config.toml
n_layer = 15
d_model = 320
n_head = 2
n_kv_head = 2
head_dim = 64
d_mlp = 832
vocab_size = 8192
activation = "swiglu"
norm = "rmsnorm"
norm_place = "out"
norm_eps = 1e-06
positions = "rope"
rope_base = 20700.0
rope_fraction = 1.0
qk_norm = true
attn_scale = 0.125
bias = "none"
tie_embeddings = false
parallel_block = false
init = "uniform"
init_std_qkv = 0.0257
init_std_o = 0.00741
init_std_up = 0.0257
init_std_down = 0.00291
optimizer = "adamw"
lr = 0.00146
beta1 = 0.9
beta2 = 0.98
weight_decay = 0.0
lr_head = 0.00789
grad_clip = 1.0
warmup_steps = 391
schedule = "wsd"
decay_fraction = 1.0
decay_shape = "linear"
final_lr_fraction = 0.0
batch_tokens = [32768, 65536, 131072]
seq_len = 512
doc_mask = false
train_tokens = 675800000
steps = 8823
dataset = "wikipedia_en"
Each number is 50 + 10 x the weight over its row's rms, rounded and kept within 0 to 99. Layers, rows and columns count from 0. The size before them is the row's rms in percent of the matrix's.

# layer 8 MLP gate, 832x320, rms 0.107, rows 507-512, columns 160-239
104:64 58 52 55 48 65 48 43 66 45 45 59 51 38 67 30 46 59 61 63 39 41 64 41 52 52 44 43 56 43 44 47 37 68 55 43 51 34 40 59 43 52 55 52 50 36 39 45 52 47 42 53 49 42 30 47 49 55 47 58 45 56 55 47 45 49 31 51 47 39 39 34 40 48 33 48 57 50 47 45
089:57 57 52 37 50 44 44 56 49 54 40 35 38 47 45 54 38 47 36 56 51 54 56 54 55 44 60 54 60 59 44 65 45 62 52 60 51 48 63 59 66 41 58 57 69 49 56 55 41 46 36 60 72 49 64 62 53 42 55 46 46 48 76 53 59 47 46 39 49 60 49 49 39 51 44 49 54 33 70 50
095:77 42 72 30 48 59 47 37 51 28 42 59 56 31 33 48 50 60 49 50 41 64 45 32 63 25 56 50 61 63 51 59 54 63 53 48 45 49 66 50 31 36 42 41 45 41 43 33 44 54 45 39 36 64 54 46 34 72 50 42 51 47 46 40 80 45 58 39 57 38 38 51 53 31 38 53 51 34 37 48
101:39 66 38 47 57 57 45 54 49 51 46 55 55 49 55 40 49 55 42 69 40 61 42 59 47 37 48 46 56 39 37 43 49 42 57 34 25 50 51 62 48 48 53 54 55 53 63 40 58 45 44 48 30 50 47 53 43 50 46 50 64 58 49 51 69 47 56 37 67 38 50 49 61 55 62 41 59 57 63 51
101:47 55 41 50 50 62 36 52 32 47 37 21 42 66 51 59 45 49 73 46 57 51 46 48 62 35 55 62 52 50 42 48 64 37 41 65 64 45 40 62 45 47 35 48 59 49 41 52 49 55 46 51 59 51 49 53 34 23 61 56 46 37 53 38 45 46 43 47 55 59 48 52 39 53 53 53 63 61 67 57
104:33 67 55 59 43 57 56 55 55 51 31 43 49 41 36 36 52 39 43 48 56 48 62 41 48 58 53 30 51 45 50 48 43 63 46 45 51 42 62 59 43 51 43 66 52 58 68 62 57 53 53 41 54 59 34 54 64 38 46 44 55 57 46 39 71 47 53 64 51 39 64 45 42 49 53 63 69 74 54 44
# layer 8 MLP up, 832x320, rms 0.109, rows 507-512, columns 160-239
103:40 27 57 48 59 62 62 44 58 56 46 46 27 45 56 31 64 52 57 51 61 23 35 55 57 46 48 50 60 52 41 48 43 56 46 51 45 47 46 45 53 53 48 39 53 60 46 62 24 62 67 53 46 47 55 48 70 48 39 47 41 39 49 41 60 55 47 57 50 59 47 55 59 49 61 51 29 43 49 51
091:45 48 43 66 44 49 51 54 46 50 52 55 41 39 41 62 51 60 58 55 54 62 39 45 52 42 59 55 56 42 60 47 66 46 64 64 56 46 59 41 69 53 66 44 32 46 54 44 49 36 36 54 48 49 43 32 56 55 45 62 45 58 40 43 39 53 50 63 42 49 58 40 57 23 46 61 57 53 50 47
096:38 57 36 52 42 28 54 58 43 62 43 47 42 54 50 26 44 55 47 47 67 65 48 60 40 46 36 38 55 54 49 32 51 53 51 53 66 44 55 51 57 48 65 51 47 46 34 74 61 55 49 46 52 50 42 44 50 39 57 50 43 57 34 71 44 28 52 52 58 51 21 30 55 59 54 50 58 42 41 39
095:69 44 60 30 44 63 53 53 49 45 40 61 47 46 65 55 49 44 62 46 67 46 70 38 58 58 58 56 45 52 39 49 54 52 54 47 65 48 50 52 55 30 49 56 32 66 48 49 43 58 52 49 59 41 64 50 57 62 51 66 54 59 36 50 45 68 39 56 70 53 47 46 48 51 56 44 39 67 66 41
102:47 49 38 52 67 53 65 69 32 67 49 42 79 51 39 50 60 53 37 33 32 50 65 60 50 20 50 55 45 48 55 53 55 54 40 45 62 51 41 40 48 57 54 46 62 43 68 54 52 46 66 44 54 61 59 70 53 48 48 39 38 56 47 51 48 51 54 69 51 44 38 47 66 35 35 39 59 49 54 43
109:41 58 37 61 64 49 65 62 43 37 47 58 52 73 59 52 51 46 42 60 62 49 54 50 55 43 54 34 55 61 40 49 51 51 31 57 38 34 44 55 48 58 58 68 52 62 68 60 52 49 52 58 53 74 47 47 56 44 50 74 47 64 54 59 60 51 45 50 47 62 41 52 44 47 42 68 50 52 51 43
# layer 8 MLP down (transposed), 832x320, rms 0.1, rows 507-511, columns 160-239
102:61 44 56 46 58 47 48 45 68 40 29 30 60 56 76 31 50 58 46 57 57 51 59 54 41 39 34 45 59 54 66 51 49 61 49 50 52 50 61 51 43 44 44 57 57 61 54 55 46 50 50 57 42 58 53 47 42 30 49 65 45 41 35 39 56 56 49 60 52 42 41 42 59 49 27 53 59 54 48 60
099:44 81 56 39 56 45 37 53 47 57 57 54 59 57 43 51 71 49 57 38 45 40 37 51 55 60 36 28 33 49 53 60 42 64 38 35 54 61 42 45 47 37 38 45 36 56 53 36 41 45 63 44 41 57 48 55 44 44 56 60 53 47 54 66 71 51 36 55 68 60 49 36 43 49 58 54 44 51 53 48
092:33 42 59 59 49 46 62 39 57 50 48 38 52 57 66 39 62 60 45 57 45 40 38 40 47 37 60 59 55 35 54 35 47 51 51 60 50 53 36 41 59 58 46 54 64 62 40 53 57 40 66 47 46 50 50 48 55 58 43 62 40 40 54 59 44 62 40 52 61 45 68 50 50 50 68 54 37 60 40 57
100:67 41 46 64 53 50 68 40 41 45 46 42 51 33 55 47 22 38 55 50 57 59 75 62 50 54 49 65 33 68 41 31 32 57 57 63 54 54 62 52 56 42 45 53 49 69 57 64 31 43 69 47 55 37 43 62 34 47 54 32 41 54 55 53 60 50 50 47 43 51 37 40 36 47 53 62 53 48 30 61
098:45 47 62 55 52 64 59 63 47 44 52 58 31 33 54 31 60 41 51 47 37 53 52 53 50 46 24 44 63 39 48 58 40 44 59 48 49 44 50 43 54 43 45 46 49 57 41 57 40 42 54 54 49 37 37 48 36 55 40 53 40 47 37 61 47 49 55 34 43 49 67 61 39 66 54 58 56 46 42 54